{
  "num_hidden_layers": 9,
  "hidden_size": 128,
  "num_attention_heads": 2,
  "num_key_value_heads": 2,
  "head_dim": 64,
  "intermediate_size": 512,
  "vocab_size": 2048,
  "hidden_act": "silu",
  "norm": "rmsnorm",
  "norm_place": "pre",
  "norm_eps": 1e-06,
  "positions": "rope",
  "rope_theta": 7040.0,
  "rope_fraction": 1.0,
  "qk_norm": false,
  "attn_scale": 0.125,
  "bias": "none",
  "tie_word_embeddings": false,
  "parallel_block": false,
  "init": "trunc",
  "init_std_qkv": 0.037,
  "init_std_o": 0.0,
  "init_std_up": 0.037,
  "init_std_down": 0.0,
  "optimizer": "soap_variant",
  "learning_rate": 0.00697,
  "lr_mult_o": 1.5,
  "beta1": 0.95,
  "beta2": 0.98,
  "lr_head": 0.00879,
  "warmup_steps": 200,
  "schedule": "cos",
  "final_lr_fraction": 0.03,
  "batch_tokens": 32768,
  "max_seq_len": 128,
  "doc_mask": true,
  "train_tokens": 119800000,
  "max_steps": 3657,
  "dataset": "wikipedia_en"
}
Each number is 50 + 10 x the weight over the matrix's rms, rounded and kept within 0 to 99. Layers, rows and columns count from 0.

# k: layer 4 attention key, 128x128, rms 0.13, rows 95-121, columns 0-127
# q: layer 4 attention query, 128x128, rms 0.126, rows 96-122, columns 0-127
k95:46 43 56 36 47 67 45 39 58 54 49 63 35 50 58 66 45 44 65 52 41 51 48 63 29 66 63 45 44 58 48 43 52 63 28 55 28 50 48 55 62 33 35 41 60 46 47 46 53 55 57 60 48 35 51 38 49 50 45 45 40 64 46 70 68 45 52 58 33 55 61 38 64 54 66 67 44 57 63 46 47 61 38 52 40 58 33 30 53 41 54 42 43 56 44 35 33 49 43 50 59 44 65 59 67 41 52 60 54 30 49 52 64 49 31 65 57 58 46 62 53 58 44 37 41 38 25 53
q96:38 73 48 54 58 34 42 47 47 48 38 37 67 80 70 69 46 69 36 53 47 65 43 49 55 51 47 57 58 57 74 52 60 32 54 33 51 48 34 38 51 50 51 84 67 54 34 43 40 63 60 43 54 38 38 43 56 43 60 48 66 47 62 51 68 39 27 35 46 65 46 30 72 40 47 53 54 56 46 62 49 58 36 52 50 47 57 39 69 64 42 34 56 57 72 36 70 49 57 59 41 65 50 47 56 42 63 55 40 60 49 59 49 69 25 61 40 54 65 37 67 48 43 49 55 46 38 43
k96:58 61 56 39 40 50 52 53 52 61 42 59 44 44 37 48 57 52 52 53 41 37 54 39 59 42 68 48 32 51 58 51 53 46 60 51 50 52 47 56 60 49 53 55 41 59 53 50 56 44 48 40 46 45 52 54 54 55 53 35 44 69 47 47 43 50 47 55 50 63 53 45 36 50 46 57 42 50 51 42 44 60 45 54 44 55 55 39 41 48 57 53 34 39 37 50 37 64 45 67 54 52 48 51 38 58 49 46 43 49 44 49 40 45 62 46 55 56 45 55 49 55 64 50 44 51 53 50
q97:52 60 44 43 73 31 43 52 41 24 57 61 42 57 60 61 45 37 38 51 59 53 42 42 53 54 39 48 67 63 47 49 55 35 49 58 40 41 44 40 38 48 61 45 39 48 48 36 51 72 56 39 68 51 46 51 75 42 59 60 51 52 55 34 68 38 44 48 57 41 44 48 71 47 55 39 49 54 48 70 47 55 41 56 51 52 54 52 66 72 41 39 56 47 59 55 65 49 57 51 48 54 58 67 68 47 51 57 46 70 61 37 64 70 38 63 48 53 66 45 54 42 56 61 40 39 39 48
k97:57 53 42 59 52 54 54 51 62 60 46 64 52 50 63 47 65 63 51 38 52 58 62 59 55 32 46 40 40 47 44 45 38 49 35 41 48 53 58 44 52 37 52 36 68 59 58 49 48 46 46 34 56 54 38 44 45 37 52 43 66 61 40 54 52 43 49 26 29 60 55 44 44 52 61 38 43 53 60 44 39 61 59 64 49 47 56 42 58 42 43 64 55 38 20 44 35 66 39 62 31 75 34 49 48 56 34 51 62 55 56 33 44 44 35 59 45 48 38 40 59 51 51 29 43 39 54 48
q98:62 30 61 48 40 60 57 52 51 51 52 52 43 41 47 41 63 47 38 39 51 38 40 54 48 67 40 50 60 49 39 48 53 37 55 49 51 50 47 42 45 53 41 32 64 59 59 64 54 52 68 61 62 48 43 62 45 51 65 49 35 46 61 33 62 42 25 57 34 57 70 74 48 37 63 47 53 58 64 57 44 46 46 46 60 66 54 54 35 57 46 38 65 59 58 60 39 37 37 55 50 50 55 44 56 50 65 52 41 40 65 48 53 51 40 49 61 46 35 50 48 40 68 63 59 46 55 60
k98:50 48 58 48 63 27 63 43 69 47 51 41 54 42 40 54 29 45 59 27 56 48 50 51 54 52 52 45 41 46 69 43 37 39 41 43 54 46 51 43 44 59 54 47 42 43 52 44 64 66 31 56 57 48 57 34 63 48 44 54 44 69 60 55 54 31 49 37 53 48 38 52 55 61 51 46 38 50 43 36 53 37 53 51 50 39 29 52 63 36 37 45 45 46 32 47 49 51 59 62 60 62 37 60 44 66 45 44 68 51 59 35 70 41 54 44 58 37 57 37 59 64 32 61 39 56 45 50
q99:47 47 59 57 56 44 42 46 30 49 39 41 45 53 55 58 47 69 39 60 47 54 55 41 33 48 48 45 28 60 58 62 40 47 43 61 49 33 53 37 65 53 67 61 53 58 44 41 54 52 35 53 64 43 50 43 80 42 48 49 46 48 55 47 50 58 40 59 54 38 52 51 62 30 59 65 59 54 57 66 50 54 38 52 52 32 52 58 47 57 40 43 28 49 47 46 60 57 41 41 54 55 58 49 60 59 56 61 60 53 50 55 64 51 30 69 34 54 44 54 76 41 51 45 56 41 66 45
k99:28 48 45 55 61 46 54 40 53 45 61 59 58 56 69 63 48 47 57 63 51 52 44 52 52 47 53 39 43 45 55 36 61 43 42 50 63 63 44 67 46 60 51 59 48 50 59 48 57 45 44 56 49 66 67 48 43 65 46 46 69 51 51 49 51 50 61 56 52 48 62 42 38 41 45 41 44 67 77 38 46 67 53 51 49 46 54 52 39 55 52 55 45 43 51 57 40 43 56 46 41 54 45 37 61 66 60 46 44 53 48 62 45 51 51 48 50 52 32 44 57 64 62 52 51 53 47 60
q100:55 61 43 48 43 22 49 40 46 50 46 55 49 53 41 42 45 39 54 43 52 49 70 56 55 47 44 57 50 54 32 46 39 54 42 49 59 52 61 46 44 65 54 48 60 44 49 55 44 50 54 42 48 69 67 31 60 50 48 54 52 34 54 55 45 47 57 54 53 50 44 47 40 47 41 68 38 41 30 43 42 63 41 45 51 44 43 42 38 41 54 52 44 65 32 50 52 46 53 48 56 60 54 56 44 59 55 49 64 59 57 43 51 46 59 56 62 45 58 57 54 57 64 50 48 45 45 48
k100:70 42 38 39 43 68 53 51 47 54 46 58 58 55 49 53 56 45 43 35 40 63 49 47 41 54 33 51 64 49 58 45 54 54 65 45 65 50 55 52 60 47 47 32 38 32 72 54 48 57 57 45 47 51 51 71 33 46 50 54 47 49 45 61 56 58 52 45 47 49 59 60 53 53 56 47 49 49 52 44 43 65 43 38 32 55 49 52 53 43 46 38 54 47 53 51 62 54 61 46 44 51 55 50 51 58 44 64 44 59 61 37 54 36 54 39 43 42 46 56 53 49 47 43 38 42 70 46
q101:46 69 44 40 44 48 45 32 36 51 59 67 40 57 55 35 50 50 52 56 67 60 58 53 36 42 54 59 55 54 62 35 62 37 50 62 43 41 56 59 34 45 48 50 41 51 63 49 39 59 38 63 34 39 57 49 36 61 40 43 60 55 76 46 58 44 42 66 54 54 48 56 59 46 46 47 61 72 31 51 46 51 62 34 58 52 56 54 55 45 54 28 68 36 59 63 41 59 65 24 42 59 70 55 42 48 66 42 35 59 33 36 61 50 54 60 58 38 78 46 48 44 62 58 57 44 47 56
k101:65 46 47 58 54 54 67 55 33 58 47 45 65 43 41 63 59 51 47 42 44 58 46 48 53 50 54 69 51 45 53 48 34 41 31 50 69 50 37 56 55 51 56 41 32 54 48 59 62 51 35 46 50 33 29 63 56 25 51 63 59 42 37 35 45 50 47 48 54 45 35 41 51 42 50 62 42 29 60 37 54 62 41 46 61 53 56 50 57 58 35 57 58 59 27 46 59 54 38 36 45 44 69 48 38 59 47 51 55 50 50 45 44 36 39 39 48 57 42 52 48 49 40 44 53 31 36 42
q102:34 54 57 44 64 59 32 58 48 51 53 43 60 60 43 45 35 48 55 40 58 43 42 59 59 57 46 46 58 59 45 47 37 62 45 58 57 53 52 44 43 50 53 48 42 53 53 59 49 48 46 45 48 63 77 57 44 41 54 42 62 46 38 52 44 53 58 57 57 47 55 61 38 50 36 43 45 43 43 60 40 57 50 51 55 56 58 56 59 50 78 56 48 51 40 45 51 48 37 46 49 52 51 34 42 33 41 49 44 59 48 46 62 55 42 53 56 56 35 44 48 50 52 61 53 51 58 53
k102:69 43 55 64 40 53 51 40 57 35 62 62 44 56 67 55 56 56 63 59 45 63 63 48 47 41 44 55 60 44 48 40 45 65 50 64 44 40 62 46 48 59 55 39 66 45 58 34 37 39 50 49 59 52 38 56 51 54 64 49 60 55 52 63 53 59 56 45 43 49 52 57 48 51 51 56 55 47 65 45 55 52 66 65 26 27 60 50 75 49 40 55 44 51 57 46 39 57 52 52 57 51 59 55 56 63 52 59 37 52 61 63 61 57 44 52 43 57 48 44 53 44 44 42 47 41 58 55
q103:52 60 41 45 50 43 46 43 51 47 47 68 62 42 46 37 61 61 72 51 45 55 47 45 49 47 59 62 44 44 42 47 61 63 64 62 58 50 72 61 68 52 53 57 41 60 41 37 46 58 45 51 47 56 38 34 36 63 34 55 68 69 67 43 47 58 55 34 55 58 39 53 58 57 65 41 44 33 44 54 56 52 56 36 43 64 45 45 60 46 37 40 50 61 48 54 44 44 58 45 45 61 30 31 40 46 50 53 49 45 44 44 55 47 49 52 42 60 54 60 49 40 51 63 54 48 53 52
k103:56 51 39 45 51 41 45 43 58 46 30 52 53 44 52 46 45 48 57 48 48 36 58 50 52 47 39 53 66 35 41 55 46 46 53 48 66 47 43 70 45 48 45 61 51 51 53 44 52 58 58 62 50 59 49 59 32 41 72 36 48 36 53 36 47 50 33 61 50 47 46 59 37 58 50 53 57 50 62 59 51 59 56 45 41 44 51 36 48 39 45 38 47 29 40 31 60 39 53 59 38 49 50 36 35 44 42 44 60 49 58 52 55 50 45 59 53 59 55 51 58 46 57 38 39 21 56 48
q104:68 54 58 58 48 48 69 53 41 51 42 66 55 60 54 44 55 52 56 61 59 32 58 65 41 36 44 60 46 39 45 49 48 40 33 32 54 48 44 40 56 50 51 65 60 51 41 55 65 49 52 62 61 47 59 54 54 49 49 62 61 45 33 49 60 23 56 59 64 52 55 44 38 45 41 33 41 55 47 50 54 38 41 49 51 54 46 58 30 74 60 52 42 50 50 46 62 49 48 67 43 61 44 42 49 42 52 54 56 38 58 59 56 55 78 50 52 40 37 62 61 56 49 39 38 49 33 51
k104:68 43 28 45 60 56 52 53 60 60 44 66 60 53 74 60 45 47 42 48 34 61 43 70 54 36 42 59 59 53 54 44 45 51 44 61 59 48 47 43 49 54 50 29 45 52 61 56 43 41 48 50 50 70 44 45 47 52 45 59 69 53 55 48 60 35 28 56 47 46 40 59 60 56 39 38 33 52 53 51 48 37 52 42 50 48 59 60 24 47 40 31 57 43 35 44 56 40 60 48 31 50 51 65 36 55 48 58 50 45 40 42 35 52 38 69 45 34 39 56 34 64 20 49 38 41 32 50
q105:43 52 57 51 56 49 43 58 47 53 57 50 37 54 33 56 33 51 51 35 43 67 43 51 43 38 51 57 64 46 52 38 38 40 50 41 36 37 45 48 37 52 32 68 47 45 51 59 58 56 45 39 35 68 37 61 38 74 63 44 24 64 48 70 51 48 48 56 58 69 27 48 36 43 53 68 65 38 41 55 50 50 47 67 52 43 62 63 50 53 46 65 55 51 50 38 57 48 49 50 44 24 57 54 35 61 37 59 52 57 65 52 63 49 34 54 54 53 69 39 51 48 44 46 57 43 43 41
k105:39 40 46 47 51 41 30 43 41 42 53 53 44 56 46 38 63 57 41 66 55 52 47 55 60 66 47 53 58 46 40 45 53 52 58 72 44 48 37 62 49 48 43 62 35 56 31 53 63 51 63 51 59 27 63 40 43 43 47 44 53 48 43 40 51 42 47 42 45 46 63 54 44 43 46 53 69 43 50 60 45 24 51 51 56 49 47 60 59 48 53 31 44 52 62 58 54 47 37 36 62 52 47 49 63 59 55 30 62 46 44 55 51 40 53 40 42 41 48 62 29 43 47 50 59 53 56 49
q106:52 33 43 30 55 40 69 55 39 58 59 47 32 34 44 34 57 38 67 59 52 47 31 36 41 45 49 52 45 47 49 60 49 51 40 67 47 55 55 48 57 43 57 56 53 37 44 51 60 45 51 60 45 68 61 69 45 48 58 52 49 65 52 39 57 54 42 53 26 48 38 38 55 48 62 25 49 47 38 52 39 52 27 48 44 48 45 63 46 47 52 49 53 46 37 40 54 56 39 31 50 46 51 49 44 52 38 39 61 46 58 53 50 47 46 27 32 47 44 46 37 51 40 50 55 72 62 63
k106:36 44 45 45 64 48 49 40 34 41 39 66 44 63 60 61 38 56 28 58 32 46 49 65 64 41 59 57 59 40 41 61 41 37 60 38 50 53 56 63 45 67 46 53 37 62 47 48 54 46 50 64 62 61 41 35 53 54 58 47 37 58 57 35 56 44 47 43 71 45 48 36 49 48 64 53 40 57 49 56 57 45 45 53 33 57 63 68 38 58 72 39 50 43 44 51 49 48 39 50 46 47 40 34 45 38 42 48 59 36 40 43 47 71 46 59 44 52 65 35 65 53 51 53 49 57 53 27
q107:55 66 42 56 52 59 46 40 44 45 46 50 52 61 60 56 59 66 54 44 35 55 65 61 51 28 53 53 52 56 59 48 42 47 40 41 66 39 45 57 45 45 55 44 42 54 51 42 31 63 57 53 48 42 51 36 54 32 52 69 44 34 53 36 44 56 52 50 46 54 42 42 55 43 57 52 59 41 51 54 52 34 44 56 53 62 57 56 60 59 30 54 40 57 44 39 60 38 36 56 65 48 58 42 60 44 74 60 57 55 41 48 49 47 51 43 48 69 42 47 71 55 63 58 39 54 55 49
k107:46 56 42 42 59 54 55 40 43 70 62 55 62 48 66 39 59 34 47 46 41 47 59 38 49 52 42 60 43 45 54 34 56 49 64 57 46 58 46 60 57 52 56 44 51 63 47 41 73 48 41 32 48 64 53 41 50 58 59 42 79 61 55 62 48 46 44 44 45 54 49 59 46 63 56 50 63 52 60 37 47 30 56 50 44 31 46 43 60 45 55 33 31 49 43 61 57 58 56 49 47 44 43 27 53 50 60 64 49 58 57 32 55 50 52 50 59 45 54 52 51 52 60 43 36 74 56 38
q108:59 43 51 42 61 56 45 36 71 51 52 36 52 59 42 47 46 36 30 50 58 40 50 82 53 45 61 53 38 43 54 52 52 76 60 56 40 42 62 53 46 42 63 30 54 44 46 41 55 53 42 55 54 45 61 48 39 44 44 54 60 57 39 67 67 41 39 48 49 55 60 46 68 51 38 45 47 60 48 54 48 41 62 58 49 49 72 45 48 31 40 53 56 36 61 56 34 71 48 62 50 52 39 42 37 56 64 49 65 40 59 55 49 64 71 51 52 46 39 68 33 85 59 40 61 48 46 70
k108:62 67 50 62 48 53 49 54 43 44 52 54 61 47 47 49 66 64 43 40 46 59 42 35 55 64 70 45 32 53 55 53 39 48 48 44 51 67 57 39 52 31 44 45 39 62 66 53 53 37 51 36 56 57 46 43 44 41 44 44 38 54 54 61 34 53 41 50 54 44 46 44 57 41 42 51 47 41 55 32 29 73 63 53 48 37 42 54 52 54 62 47 41 46 50 35 51 63 35 40 69 42 51 58 43 38 37 47 62 40 41 44 43 60 47 43 30 39 56 42 47 52 38 62 32 47 34 50
q109:64 29 37 54 32 61 39 57 65 50 70 47 49 51 50 53 53 54 66 59 56 26 64 40 58 45 65 48 62 39 50 34 53 56 57 37 49 44 39 69 47 51 62 30 50 37 52 65 41 43 56 71 36 72 42 57 44 58 56 51 33 54 39 55 52 51 37 58 66 39 51 64 43 65 43 58 55 41 42 39 38 38 48 49 44 64 46 48 36 49 54 50 44 52 49 60 41 36 61 51 48 46 41 41 52 53 43 48 53 36 31 59 60 43 57 40 59 35 46 49 65 38 53 40 46 52 44 56
k109:38 63 54 56 38 54 60 44 60 55 32 49 46 43 62 43 59 60 62 34 56 44 55 40 41 45 56 70 53 61 52 42 48 61 46 50 51 39 40 47 73 66 41 54 56 53 49 36 63 54 67 55 57 31 45 57 70 51 72 45 60 65 48 39 58 58 52 67 51 62 51 49 51 45 45 52 40 48 50 49 41 51 51 46 49 40 52 44 80 44 45 46 53 52 50 38 66 62 42 48 54 68 43 51 34 29 51 50 45 58 53 52 37 61 35 40 51 62 41 52 68 47 71 51 33 45 63 48
q110:40 45 44 46 57 47 46 48 51 48 62 39 49 56 44 58 37 38 57 55 37 44 48 52 68 28 50 62 34 31 59 52 54 56 56 50 41 49 24 48 51 44 63 60 55 58 40 53 36 35 61 55 52 46 62 46 63 39 58 50 40 38 48 49 58 53 39 40 56 49 63 37 46 43 45 50 52 41 29 53 40 56 62 38 42 45 38 52 48 43 67 51 53 43 48 51 43 37 62 63 40 55 40 54 51 45 58 48 43 39 59 35 46 61 46 40 60 38 53 60 49 45 41 43 56 54 69 61
k110:54 61 54 61 43 65 36 54 52 54 67 48 44 61 51 56 52 38 49 34 59 73 42 48 45 50 47 57 50 47 61 52 61 60 49 58 47 76 79 55 33 57 40 41 52 48 60 49 64 54 56 49 50 65 26 61 53 57 50 48 36 57 60 54 47 55 42 69 39 50 42 65 41 58 39 41 35 42 68 48 47 33 53 37 42 61 52 53 43 61 52 43 48 66 65 57 68 57 48 35 56 32 62 59 40 57 60 28 34 54 51 56 35 54 54 37 49 53 49 58 30 60 39 61 64 79 43 46
q111:63 42 51 55 59 64 64 61 35 54 79 42 35 45 42 45 59 57 47 51 63 44 55 42 60 60 51 56 59 45 45 61 48 57 60 54 50 58 44 40 48 49 40 31 45 56 49 47 44 55 56 56 41 53 39 45 46 47 48 57 50 51 45 76 56 49 58 57 40 63 32 65 55 41 45 48 55 43 54 43 67 44 64 51 38 61 61 54 35 53 73 42 45 57 39 51 65 52 35 53 43 51 40 48 31 44 52 53 41 48 68 45 75 44 61 48 63 54 46 46 48 67 50 51 39 51 34 52
k111:51 51 38 45 49 34 30 55 53 33 45 59 56 62 54 48 64 44 62 79 27 79 49 48 49 49 65 55 50 56 42 68 46 37 56 56 49 32 59 57 56 41 43 59 45 53 58 37 54 45 43 59 49 50 44 47 33 59 60 60 60 36 61 41 45 69 40 44 37 45 36 66 66 38 50 50 51 49 40 46 68 47 33 61 52 41 52 70 53 48 56 41 58 45 48 53 50 73 51 53 40 53 31 39 50 56 39 56 74 40 52 46 63 73 55 34 54 46 56 44 67 35 53 54 54 56 54 45
q112:51 68 33 44 70 70 61 67 47 40 45 58 47 58 51 57 60 58 57 55 39 43 34 54 45 66 67 55 60 54 56 52 39 48 61 54 47 64 45 45 54 28 54 64 50 56 64 67 45 60 51 51 57 45 45 36 54 42 49 31 63 64 69 68 46 41 63 58 58 48 62 52 57 46 46 63 39 55 59 46 55 68 57 66 38 37 40 51 50 35 51 53 59 34 55 30 69 69 48 51 59 40 57 43 47 57 64 34 46 53 41 63 49 46 44 54 53 50 67 43 51 46 39 35 55 54 72 54
k112:56 50 66 36 38 32 42 64 57 56 46 45 47 41 55 42 55 56 46 52 42 54 58 62 54 36 48 52 61 46 45 48 49 29 56 54 51 75 55 53 41 44 65 48 62 46 67 74 60 46 48 40 36 44 38 57 46 20 50 55 52 52 41 67 44 48 50 36 58 27 49 62 71 56 44 36 33 69 48 47 34 64 44 39 58 63 53 34 56 36 58 41 35 37 62 54 50 36 41 51 48 49 55 46 54 45 46 30 57 61 57 60 50 58 48 55 42 56 41 53 58 51 57 61 61 48 47 62
q113:49 53 58 46 60 44 45 55 51 51 52 60 40 67 44 32 46 52 42 58 56 57 63 38 65 41 55 55 43 46 35 45 61 52 42 40 39 53 38 51 61 70 73 60 42 62 56 34 56 57 53 69 38 47 52 43 57 49 43 23 39 60 44 38 42 55 42 73 75 42 40 43 35 70 59 48 50 59 68 57 48 49 57 50 44 51 35 39 42 62 42 51 47 69 40 62 66 49 71 48 42 51 62 39 37 77 59 46 54 48 73 69 50 38 49 44 56 48 53 35 55 54 52 64 53 62 48 60
k113:43 41 41 44 68 63 53 45 71 58 38 31 52 59 68 52 42 45 43 67 49 48 57 46 51 60 54 67 41 62 36 29 58 58 65 53 49 57 55 49 57 59 59 44 39 38 39 46 54 19 55 33 32 32 66 68 35 43 62 56 32 41 59 48 34 58 49 50 53 54 53 50 50 36 49 71 61 48 40 54 44 57 54 21 45 42 53 43 39 50 68 44 63 35 61 34 54 38 39 50 72 40 56 44 67 31 52 50 56 60 44 40 54 54 54 50 62 48 43 43 52 51 48 40 57 61 42 64
q114:41 51 54 38 57 47 41 58 52 38 57 34 64 56 25 35 58 59 50 47 32 30 60 59 46 45 52 35 36 45 59 58 53 41 62 41 42 56 59 44 50 58 37 40 54 33 43 51 48 45 45 55 54 40 47 41 56 67 59 54 45 43 44 47 46 61 47 54 50 47 66 53 49 58 55 53 50 43 54 41 53 45 61 66 71 43 59 65 57 28 46 52 44 33 58 44 59 40 59 62 46 68 64 40 49 41 47 37 40 62 46 41 50 36 31 53 63 44 54 41 43 39 53 41 51 40 66 55
k114:46 51 50 60 50 49 36 37 57 42 51 55 48 65 66 57 39 49 40 32 61 48 35 56 58 50 55 38 40 73 50 34 41 47 59 49 30 53 45 52 66 44 61 70 56 73 50 36 38 62 55 56 59 62 44 71 57 23 66 45 75 58 58 38 37 40 66 28 46 62 38 51 48 53 57 38 54 51 50 56 37 34 60 51 51 57 38 29 40 50 42 58 57 57 49 54 36 51 68 47 63 54 63 44 48 40 54 42 54 50 63 43 72 62 50 47 35 69 41 49 56 67 59 49 45 49 57 46
q115:70 36 56 39 49 62 59 52 52 48 38 56 54 57 65 46 62 55 55 54 47 58 38 50 51 50 51 56 47 25 28 50 44 32 53 44 62 53 50 61 38 51 41 43 50 35 48 55 46 41 56 51 53 57 54 55 57 46 55 45 48 45 49 37 62 57 65 44 56 56 48 46 68 59 63 59 34 51 46 36 44 62 44 57 56 45 34 67 49 47 50 47 27 23 56 42 44 45 43 69 53 56 49 46 46 60 42 58 30 41 64 43 46 61 50 18 41 55 53 58 35 46 50 50 83 51 37 58
k115:37 30 49 59 55 56 28 61 40 50 48 60 39 61 59 40 43 62 46 55 62 58 49 48 63 42 46 37 45 50 61 53 43 50 44 55 44 59 44 49 36 39 48 55 44 60 38 67 54 48 35 55 40 49 47 53 72 59 51 70 35 46 55 55 39 63 33 58 52 64 65 49 53 74 45 53 71 50 44 53 40 37 54 54 45 46 62 39 53 39 78 30 57 64 53 56 46 67 56 52 49 70 38 68 35 44 49 52 42 45 59 41 60 69 39 57 52 64 60 38 54 48 55 29 42 54 63 49
q116:62 52 70 72 49 52 57 70 39 60 56 58 39 66 52 74 63 64 60 55 53 51 45 65 52 50 47 47 36 69 43 53 50 74 46 59 43 75 50 50 55 62 47 60 67 48 52 46 34 45 63 44 38 47 53 51 55 46 40 43 49 59 43 60 65 29 37 36 67 58 45 57 60 40 51 58 48 55 52 56 49 56 73 45 70 52 55 76 51 46 54 49 42 37 48 39 33 54 41 51 43 62 61 53 41 48 73 55 39 39 51 62 46 53 57 59 39 52 52 46 55 69 66 53 46 46 44 48
k116:39 54 78 54 54 55 46 69 44 32 50 50 61 58 49 52 42 52 56 64 48 56 36 44 43 67 43 52 35 60 57 55 44 42 39 60 49 47 53 47 40 36 27 47 50 63 43 45 51 57 38 51 71 61 65 51 46 31 45 50 42 49 38 61 57 43 55 42 73 57 39 49 33 64 45 66 44 56 69 46 61 54 36 48 34 60 49 47 61 32 62 63 48 31 53 43 64 69 48 36 51 67 40 59 64 77 43 38 41 63 43 52 60 53 49 41 68 54 44 37 70 36 49 57 51 38 46 58
q117:53 34 50 43 55 75 49 36 61 56 49 45 41 61 56 51 42 48 40 27 55 61 51 53 56 39 49 53 37 49 58 69 49 46 68 73 55 45 50 57 53 56 63 52 45 41 58 35 44 56 44 56 37 47 56 47 57 53 59 54 39 61 52 81 52 38 51 51 73 60 50 67 59 66 61 42 51 43 63 48 58 46 38 56 47 62 28 65 50 54 33 63 54 56 36 37 47 40 41 40 43 61 28 56 47 48 36 43 62 43 68 36 52 52 48 39 71 41 41 63 54 52 61 52 49 45 54 33
k117:40 46 56 39 72 29 37 49 56 51 50 52 55 66 36 40 47 43 81 59 31 56 50 19 58 45 53 48 55 56 43 36 73 53 42 66 56 40 40 46 49 60 55 47 34 52 64 68 55 62 45 49 41 51 44 43 52 37 50 49 62 44 52 57 44 52 56 60 46 58 44 55 41 42 34 51 57 49 51 43 64 44 56 45 51 45 50 36 49 41 54 54 53 61 71 56 46 47 52 71 38 36 42 41 74 49 58 45 48 37 41 56 55 60 59 60 49 52 63 27 48 52 59 43 52 67 42 52
q118:43 63 61 54 53 47 42 37 48 49 50 44 53 51 69 56 38 54 44 47 53 30 42 52 63 51 38 48 66 70 49 59 67 58 65 51 48 44 44 57 45 35 49 52 36 64 46 48 51 43 38 64 64 61 56 47 43 52 30 51 59 54 33 57 45 39 58 54 46 45 36 59 46 74 42 47 53 43 41 48 50 48 58 41 31 49 55 50 65 39 59 64 63 35 34 53 50 47 57 32 55 57 55 49 45 54 76 60 43 66 45 52 39 44 66 47 45 51 35 34 47 35 57 59 73 41 62 45
k118:57 35 64 40 39 46 47 58 52 42 52 39 38 37 52 39 73 38 61 51 33 42 33 59 38 50 52 66 48 80 46 66 51 50 49 32 45 53 43 37 61 67 51 33 54 49 54 40 46 64 53 48 42 67 39 39 49 41 37 60 49 45 55 49 54 37 52 33 43 46 44 55 53 48 50 43 57 36 35 45 71 68 53 70 52 47 68 42 45 64 48 46 44 51 55 64 72 62 47 50 48 36 61 47 57 48 29 57 35 72 58 59 58 64 52 56 51 46 44 63 50 43 32 43 34 69 37 40
q119:64 41 40 48 41 51 56 56 48 31 52 41 53 40 27 54 48 41 34 49 56 43 30 51 41 63 46 53 46 35 41 38 42 46 69 73 41 65 71 62 47 50 42 49 52 52 58 62 57 81 48 60 47 57 39 62 49 37 48 45 39 33 57 57 50 32 39 61 58 36 25 51 34 42 60 48 54 57 51 34 49 30 56 41 69 27 35 34 38 34 57 53 36 59 33 63 58 44 43 45 38 74 50 43 57 48 29 53 66 50 26 53 44 65 49 59 51 47 53 68 52 35 54 51 58 57 60 54
k119:50 67 41 35 59 51 39 43 43 37 54 34 34 42 64 39 45 57 62 37 56 51 45 49 65 49 47 53 52 44 59 46 52 60 42 43 66 41 47 53 57 57 67 49 49 70 42 52 45 38 44 59 51 40 34 43 50 66 35 50 41 48 64 49 55 48 51 45 42 50 46 43 77 50 43 41 59 57 41 65 69 50 49 44 51 76 41 53 42 58 31 49 51 52 60 51 46 58 45 70 42 53 48 47 79 72 64 33 48 29 76 49 65 29 47 35 69 51 32 57 49 54 52 45 43 42 63 43
q120:44 67 66 46 55 42 52 56 48 61 62 70 69 53 39 46 39 46 38 45 58 58 56 57 35 49 29 60 59 63 54 39 49 44 55 42 59 54 46 51 47 42 79 79 35 41 56 39 70 49 58 54 50 54 55 50 56 71 47 56 46 36 58 56 33 61 41 53 67 48 68 51 47 46 53 43 34 47 47 42 61 36 56 32 35 55 47 44 41 71 66 36 27 33 72 43 58 44 38 35 53 24 37 48 36 57 33 64 34 60 64 66 47 45 57 50 64 45 42 62 75 45 78 50 39 61 41 54
k120:42 46 36 54 52 52 43 44 62 50 39 45 36 54 37 45 59 51 43 42 21 36 47 46 44 48 35 49 36 44 39 42 44 51 47 58 58 72 58 40 55 54 40 30 58 46 53 39 42 47 50 49 51 60 79 63 54 45 45 37 52 69 44 52 52 59 62 64 30 53 52 41 60 50 35 65 60 49 58 42 62 57 31 49 62 54 54 57 42 33 52 53 55 39 66 68 55 50 54 83 41 56 39 47 33 38 70 52 71 59 46 38 40 37 43 32 41 73 65 54 47 46 55 30 50 27 55 63
q121:45 36 48 51 62 54 50 60 54 50 58 56 45 68 48 55 54 43 61 47 36 29 54 54 52 44 62 49 53 72 48 41 55 60 58 59 67 58 48 45 59 49 46 57 41 60 32 29 41 48 56 66 45 34 59 54 53 54 36 44 48 62 43 56 35 58 58 46 74 54 31 53 50 41 38 48 38 55 45 52 35 48 51 44 30 47 54 58 49 37 47 66 59 65 44 54 49 70 46 57 37 48 56 47 47 48 38 69 72 36 46 43 75 44 28 54 52 38 26 58 50 31 36 49 47 52 31 57
k121:62 50 49 52 58 50 51 48 53 39 48 57 43 54 59 46 66 71 62 69 45 41 57 40 64 41 51 65 51 56 45 62 55 56 56 45 36 51 44 69 60 64 47 40 69 29 54 49 50 44 48 49 62 41 41 40 26 52 55 71 56 62 53 39 37 52 55 54 57 54 46 43 39 62 44 65 51 44 56 66 43 49 40 32 39 43 45 43 60 54 39 48 32 35 53 54 34 63 56 46 60 60 53 48 72 59 59 49 73 45 46 71 47 53 63 50 48 32 68 58 34 38 68 41 32 63 33 38
q122:57 47 48 52 63 48 41 39 48 39 43 59 34 33 41 56 52 75 46 47 59 43 44 26 32 31 53 90 36 45 50 49 64 48 41 43 61 58 63 47 56 41 38 41 79 58 41 58 59 35 54 44 59 26 44 55 41 52 56 61 42 57 43 37 46 55 42 60 67 53 35 64 58 60 36 46 56 60 49 41 34 71 43 47 67 68 56 66 54 53 40 66 47 53 55 43 72 39 55 38 42 70 33 56 46 57 60 39 55 43 47 55 54 51 61 32 43 47 42 61 43 47 48 45 52 32 44 59